config = dict(
    n_layer=18,
    n_kv_head=12,
    norm='rmsnorm',
    attn_scale=0.261,
    init_std_o=0.0,
    beta1=0.9,
    lr_head=0.00708,
    warmup_steps=238,
    schedule='wsd',
    final_lr_fraction=0.0,
    batch_tokens=32768,
    seq_len=1024,
    doc_mask=True,
    steps=5179,
)
Each number is 200 + 20 x the weight over its row's rms, rounded and kept within 0 to 999. Layers, rows and columns count from 0. The size before them is the row's rms in percent of the matrix's.

# q: layer 5 attention query, 384x192, rms 0.116, rows 178-191, columns 64-127
# k: layer 5 attention key, 384x192, rms 0.117, rows 178-191, columns 64-127
# v: layer 5 attention value, 384x192, rms 0.106, rows 160-170, columns 64-127
# o: layer 5 attention output (transposed), 384x192, rms 0.107, rows 160-169, columns 64-127
q178,083,208,202,182,185,177,192,193,228,196,237,201,188,161,176,187,209,198,178,216,210,190,161,178,226,173,233,205,217,229,240,204,192,195,216,225,199,230,184,195,192,213,203,205,201,200,225,236,164,231,246,211,178,185,172,207,182,195,209,182,186,198,212,142,199
k178,088,185,202,213,209,187,213,217,183,203,197,191,177,181,211,197,232,177,217,207,194,185,184,197,207,158,210,244,206,210,183,206,202,200,204,178,203,202,252,185,155,205,188,194,213,227,211,175,179,195,226,158,178,187,210,190,239,221,223,202,182,179,211,211,225
q179,091,205,238,161,202,239,189,208,208,199,188,195,201,190,208,245,200,199,175,210,199,188,189,222,165,219,177,228,192,197,184,207,164,164,216,217,226,256,222,193,213,210,176,208,216,229,219,231,214,185,199,176,194,227,190,214,211,212,157,189,190,191,211,197,234
k179,092,214,207,213,198,220,189,189,216,222,210,197,197,226,194,205,177,240,209,180,194,207,186,209,200,213,218,164,204,207,215,210,174,195,167,223,219,185,217,174,192,214,181,200,201,199,185,216,195,201,210,189,236,199,204,179,222,191,160,185,185,195,186,191,232
q180,084,195,197,188,172,172,169,218,212,206,221,176,227,207,164,163,226,195,205,204,190,213,185,154,205,165,232,193,202,204,190,197,213,242,210,213,205,151,196,244,200,218,191,197,150,207,177,173,199,203,212,224,246,200,193,218,231,218,217,189,216,227,187,188,159
k180,083,178,216,196,212,200,224,223,196,197,207,193,208,193,239,209,233,198,192,218,186,193,219,208,198,179,188,228,191,202,177,212,218,194,161,168,212,220,197,179,189,211,180,188,210,239,224,189,198,203,190,203,161,229,239,182,182,203,208,199,176,213,211,208,206
q181,084,201,144,231,204,201,178,179,166,173,226,184,188,202,185,158,211,223,204,213,214,182,205,176,215,163,186,202,197,218,189,186,226,194,198,220,188,159,182,205,168,181,209,200,212,161,155,162,196,204,186,234,188,185,191,184,195,212,213,228,223,237,220,218,179
k181,080,196,251,208,188,180,207,191,201,184,187,237,198,203,192,190,216,220,181,181,198,162,188,158,197,193,190,228,192,182,221,202,170,232,191,210,198,176,213,194,174,212,232,182,188,188,208,175,185,220,186,207,178,228,214,169,182,221,222,215,191,223,216,205,166
q182,083,218,207,205,183,185,203,184,210,234,219,201,196,157,192,179,239,192,197,216,195,216,203,166,238,163,234,201,234,197,209,198,231,201,224,198,207,209,201,189,177,173,224,203,188,193,209,223,182,236,232,223,211,195,183,202,183,211,236,224,239,180,183,180,180
k182,086,190,198,192,204,181,209,219,209,214,207,206,177,192,228,179,211,176,246,221,168,226,210,217,220,185,179,247,236,218,216,210,212,172,209,176,203,236,219,201,172,182,180,223,207,217,203,190,212,204,207,159,190,190,244,212,210,197,212,230,169,174,217,227,196
q183,086,226,164,212,210,191,186,217,213,173,173,195,156,211,227,204,185,212,221,199,188,176,200,229,188,198,207,189,180,140,202,191,218,221,197,195,206,161,198,197,216,182,207,193,195,217,188,172,220,204,185,162,183,188,229,216,203,218,201,181,186,222,185,215,200
k183,091,247,163,179,188,207,163,188,193,198,219,221,203,199,204,219,190,164,198,136,197,208,209,214,205,221,222,151,162,191,200,197,213,178,166,212,212,202,156,212,258,192,213,229,180,188,190,232,234,197,182,223,180,198,188,199,169,170,168,173,201,223,238,196,177
q184,088,205,198,200,217,207,212,231,181,198,174,220,184,214,207,241,192,194,181,180,204,185,183,222,183,211,144,224,196,219,191,170,199,173,194,174,210,183,227,205,237,157,198,215,218,166,176,223,213,191,167,192,194,154,184,218,175,207,185,227,213,195,214,211,230
k184,081,200,215,198,223,184,204,163,196,215,190,217,202,210,183,207,188,206,173,176,239,218,179,179,204,199,218,196,167,218,225,215,184,215,184,215,216,183,188,243,211,209,218,187,188,166,183,209,211,195,177,223,224,218,151,210,172,164,190,217,234,202,178,182,187
q185,086,204,198,223,204,186,221,243,192,204,173,216,217,182,196,201,177,209,249,205,180,211,223,190,206,216,213,208,159,190,198,189,211,257,206,192,223,168,209,210,181,228,245,198,199,184,173,226,183,217,215,213,199,204,201,168,198,204,175,188,192,214,202,224,188
k185,090,219,178,205,187,191,224,195,204,174,172,189,247,181,195,199,212,179,203,252,226,213,220,205,174,171,177,213,166,203,166,172,223,220,172,182,187,189,193,192,189,194,230,172,194,182,208,168,216,161,210,223,202,244,174,228,175,192,203,181,186,211,186,221,183
q186,094,194,191,210,187,184,171,184,195,167,226,161,192,223,205,195,197,223,232,226,212,191,180,185,209,138,189,162,215,173,197,194,224,228,183,197,191,164,200,213,194,197,214,197,164,202,167,152,218,214,209,198,215,216,203,193,188,220,237,196,234,196,155,221,148
k186,093,189,218,224,204,211,188,199,180,149,205,230,199,178,214,182,212,169,208,193,186,167,236,203,205,195,208,228,204,177,212,178,217,200,192,190,195,232,183,166,212,230,241,238,197,217,201,216,222,198,173,178,156,209,215,169,189,203,212,207,204,209,234,202,174
q187,081,196,166,224,208,199,226,183,191,201,212,218,204,205,209,172,184,204,228,186,200,184,222,211,205,216,206,206,151,165,198,184,218,225,152,192,195,221,201,161,188,194,186,202,179,239,182,183,205,175,195,201,206,179,226,193,201,197,200,227,157,214,198,221,204
k187,083,240,199,197,172,219,172,227,195,186,194,198,200,205,182,208,213,231,218,196,205,227,157,214,190,215,218,157,224,181,216,222,207,202,203,253,207,176,188,211,201,179,215,200,185,186,207,214,198,189,200,181,169,200,199,211,209,199,202,182,198,184,210,197,187
q188,089,240,195,212,220,181,208,193,204,188,220,217,223,198,207,182,180,208,245,174,211,198,220,182,202,230,220,154,184,176,184,234,209,224,184,222,182,199,195,198,183,227,198,221,161,194,194,169,171,214,213,214,215,233,214,182,209,169,202,182,169,199,216,159,184
k188,082,207,200,225,193,194,194,189,201,155,201,191,219,212,175,162,226,197,216,190,191,184,226,193,203,186,180,234,180,195,153,179,188,215,181,197,209,180,209,206,213,202,235,180,209,216,206,177,176,187,197,214,152,198,198,228,213,190,205,200,195,211,217,201,217
q189,094,194,222,209,226,192,204,208,204,215,172,209,214,186,229,212,173,179,146,204,174,197,198,188,193,183,217,224,249,218,221,209,175,189,214,199,208,248,192,208,187,200,217,174,221,219,233,248,206,198,203,201,202,209,184,186,195,199,190,187,207,190,210,207,251
k189,087,216,220,206,176,191,210,232,188,205,218,206,199,202,198,200,196,194,236,225,163,205,200,218,199,188,196,190,232,209,213,188,201,185,200,204,178,191,226,212,204,215,172,211,229,203,185,216,229,197,242,174,228,169,202,227,216,185,200,195,183,198,183,199,203
q190,083,187,239,166,196,214,210,214,221,180,204,176,217,185,203,207,192,199,180,235,193,200,204,222,180,202,200,206,201,226,183,233,146,184,196,235,221,274,217,198,212,191,159,198,221,230,205,233,200,171,196,183,214,228,202,201,225,194,173,193,157,198,200,191,221
k190,096,193,211,223,199,207,190,198,224,214,211,193,179,213,204,193,176,235,208,200,187,195,196,208,201,200,201,171,250,212,178,213,178,206,181,243,199,202,203,175,209,187,182,191,207,209,194,206,179,182,222,175,217,173,208,196,247,214,158,194,181,197,177,175,242
q191,094,178,189,253,208,208,212,161,226,190,209,212,200,204,197,184,182,176,201,194,212,179,202,185,197,195,186,199,193,170,182,198,172,220,196,209,204,209,181,228,207,187,205,191,138,226,176,215,215,189,198,212,229,208,200,230,222,182,189,233,191,230,183,210,207
k191,098,210,202,239,185,198,204,231,189,184,218,221,187,191,191,212,223,258,206,188,195,205,168,221,212,206,210,176,216,222,197,248,181,189,206,217,218,182,186,210,199,227,180,187,154,228,214,227,184,198,231,207,171,195,178,216,186,181,187,195,208,204,219,183,204
v160,113,214,184,165,171,199,168,207,210,195,187,179,166,205,204,231,212,230,186,218,201,227,205,204,193,222,155,201,183,228,211,210,206,202,190,177,175,214,205,157,215,200,218,206,221,231,181,161,192,176,194,173,183,197,218,234,204,214,210,219,218,218,215,190,201
o160,111,191,209,211,221,218,246,198,212,198,208,201,225,207,193,177,216,187,202,178,207,182,210,184,203,173,222,208,238,195,232,165,198,197,206,195,191,187,219,211,188,217,197,215,188,166,203,247,182,218,190,199,191,186,207,221,193,186,218,185,192,222,201,210,214
v161,090,195,204,198,200,208,254,187,209,152,206,167,200,216,205,181,212,211,213,205,216,199,180,215,188,191,203,222,212,197,173,200,191,158,225,222,225,196,224,222,182,188,210,185,209,165,175,192,192,237,212,210,214,231,203,224,185,218,188,225,199,190,178,190,196
o161,086,197,166,203,179,184,148,215,178,218,198,197,196,188,193,221,160,221,196,181,161,212,191,186,176,193,224,213,202,238,236,203,192,230,198,197,172,199,187,183,208,198,201,204,209,200,232,190,178,142,182,202,193,174,176,174,192,220,208,187,202,209,225,202,226
v162,112,198,200,178,222,213,160,205,204,204,214,172,185,222,200,247,202,212,182,198,191,212,236,216,176,214,149,210,179,250,211,184,215,171,184,216,165,205,193,212,199,159,188,195,251,209,151,184,246,178,186,173,196,202,206,229,181,227,217,210,199,235,229,216,198
o162,103,188,211,196,174,210,243,182,231,188,189,196,239,190,210,169,223,217,239,203,206,199,209,177,196,196,224,193,254,198,206,184,196,200,212,173,185,178,215,190,220,217,203,227,166,185,220,212,151,201,215,211,179,186,209,223,209,159,238,204,212,205,180,188,205
v163,117,212,189,210,199,206,148,210,185,189,226,177,174,209,192,238,181,224,154,202,208,225,222,212,176,202,147,196,173,241,215,206,193,182,189,195,180,210,187,200,181,169,190,188,256,198,159,169,219,193,166,156,191,221,200,229,189,225,194,201,190,209,235,199,198
o163,107,192,221,185,216,215,250,182,221,194,173,201,251,205,195,177,239,208,218,193,200,176,213,175,186,205,224,208,256,199,216,170,210,204,201,177,177,184,228,177,206,222,206,223,170,180,234,226,170,198,220,208,177,177,224,241,207,159,232,196,220,228,186,193,223
v164,120,188,204,222,237,213,190,202,213,202,221,200,213,165,207,199,179,193,217,195,176,179,190,225,188,172,223,194,186,214,201,189,201,200,203,229,185,180,209,239,179,208,179,207,224,212,182,224,233,210,195,199,200,200,220,176,200,212,182,188,168,222,215,222,217
o164,117,203,204,182,158,199,199,184,199,190,189,188,198,223,227,200,210,217,220,216,209,234,208,190,189,233,171,200,206,192,179,225,214,185,217,174,214,198,194,207,244,191,205,206,178,195,225,165,184,207,209,216,226,220,175,218,216,161,228,218,231,149,185,182,184
v165,111,198,216,190,227,213,185,175,214,176,204,171,182,209,195,238,201,215,175,214,204,206,218,210,183,199,203,223,166,228,220,209,190,194,214,197,183,219,200,223,199,143,186,202,227,211,192,187,215,220,199,170,198,192,195,226,182,251,208,214,219,235,215,227,215
o165,105,207,208,187,170,201,235,208,204,187,208,211,245,194,217,174,220,225,253,197,194,195,198,181,194,183,213,189,268,203,201,169,209,211,193,187,179,189,213,183,220,220,193,223,189,166,205,221,158,184,197,213,191,201,225,219,203,154,252,198,208,171,196,169,210
v166,107,197,195,187,175,180,228,196,188,193,197,227,209,188,199,194,212,176,217,206,214,191,171,191,217,201,217,186,232,163,180,200,199,185,218,202,241,203,193,167,203,221,202,203,146,170,215,215,163,180,213,227,202,214,197,203,201,179,188,202,197,168,184,179,195
o166,101,207,182,211,217,176,157,228,174,226,215,176,161,206,179,216,180,198,169,182,181,193,207,210,205,204,198,218,151,221,203,219,186,217,174,219,190,216,183,208,177,196,213,184,244,239,193,180,237,201,168,184,197,182,193,163,192,257,158,192,182,214,221,227,193
v167,109,201,208,191,217,197,225,182,181,184,226,220,208,238,189,235,208,189,204,182,228,202,180,220,205,167,183,202,205,205,167,210,188,143,227,213,201,196,194,194,213,193,184,181,196,181,191,195,190,197,203,243,188,232,165,245,170,220,191,180,226,192,213,178,191
o167,100,215,188,208,180,199,176,234,193,222,177,185,192,178,187,190,177,212,201,181,172,181,204,195,192,210,230,221,211,216,221,194,182,249,164,190,159,206,190,179,177,236,202,199,222,208,197,187,171,159,178,182,195,164,205,167,208,227,197,225,204,218,206,222,213
v168,115,200,189,220,205,216,200,239,185,197,213,221,222,201,199,172,184,191,206,197,211,194,213,213,190,217,184,176,178,187,187,195,207,174,183,236,194,181,207,198,179,228,180,201,223,180,182,213,226,195,203,221,197,206,203,191,207,188,185,199,167,207,224,172,194
o168,113,183,196,204,204,187,177,154,209,220,168,170,189,183,198,237,202,202,181,201,194,233,214,199,190,213,177,203,184,215,205,210,198,199,213,174,207,184,188,216,219,202,234,199,174,232,211,158,190,195,213,204,192,184,181,189,209,194,186,198,226,181,183,230,212
v169,121,207,216,176,175,185,188,187,189,194,193,197,174,217,197,231,208,221,178,217,211,231,199,180,212,214,171,205,216,217,201,212,177,194,212,161,209,230,194,173,223,188,217,184,203,210,220,175,169,188,205,202,191,222,178,228,189,204,201,210,231,191,183,197,206
o169,114,211,197,202,226,207,227,231,187,195,208,212,225,199,186,179,206,187,210,175,189,162,193,202,195,173,229,211,201,203,229,167,200,220,174,221,170,209,208,190,165,221,186,208,212,179,187,245,192,194,182,188,186,175,227,207,192,211,202,199,183,235,212,209,204
v170,110,195,181,186,198,209,173,218,177,237,185,230,211,183,188,169,184,214,215,193,194,182,218,178,216,205,174,192,195,188,222,193,212,236,168,190,180,211,213,185,188,226,210,212,181,202,221,193,194,181,207,184,215,168,201,170,202,175,221,194,199,185,197,201,201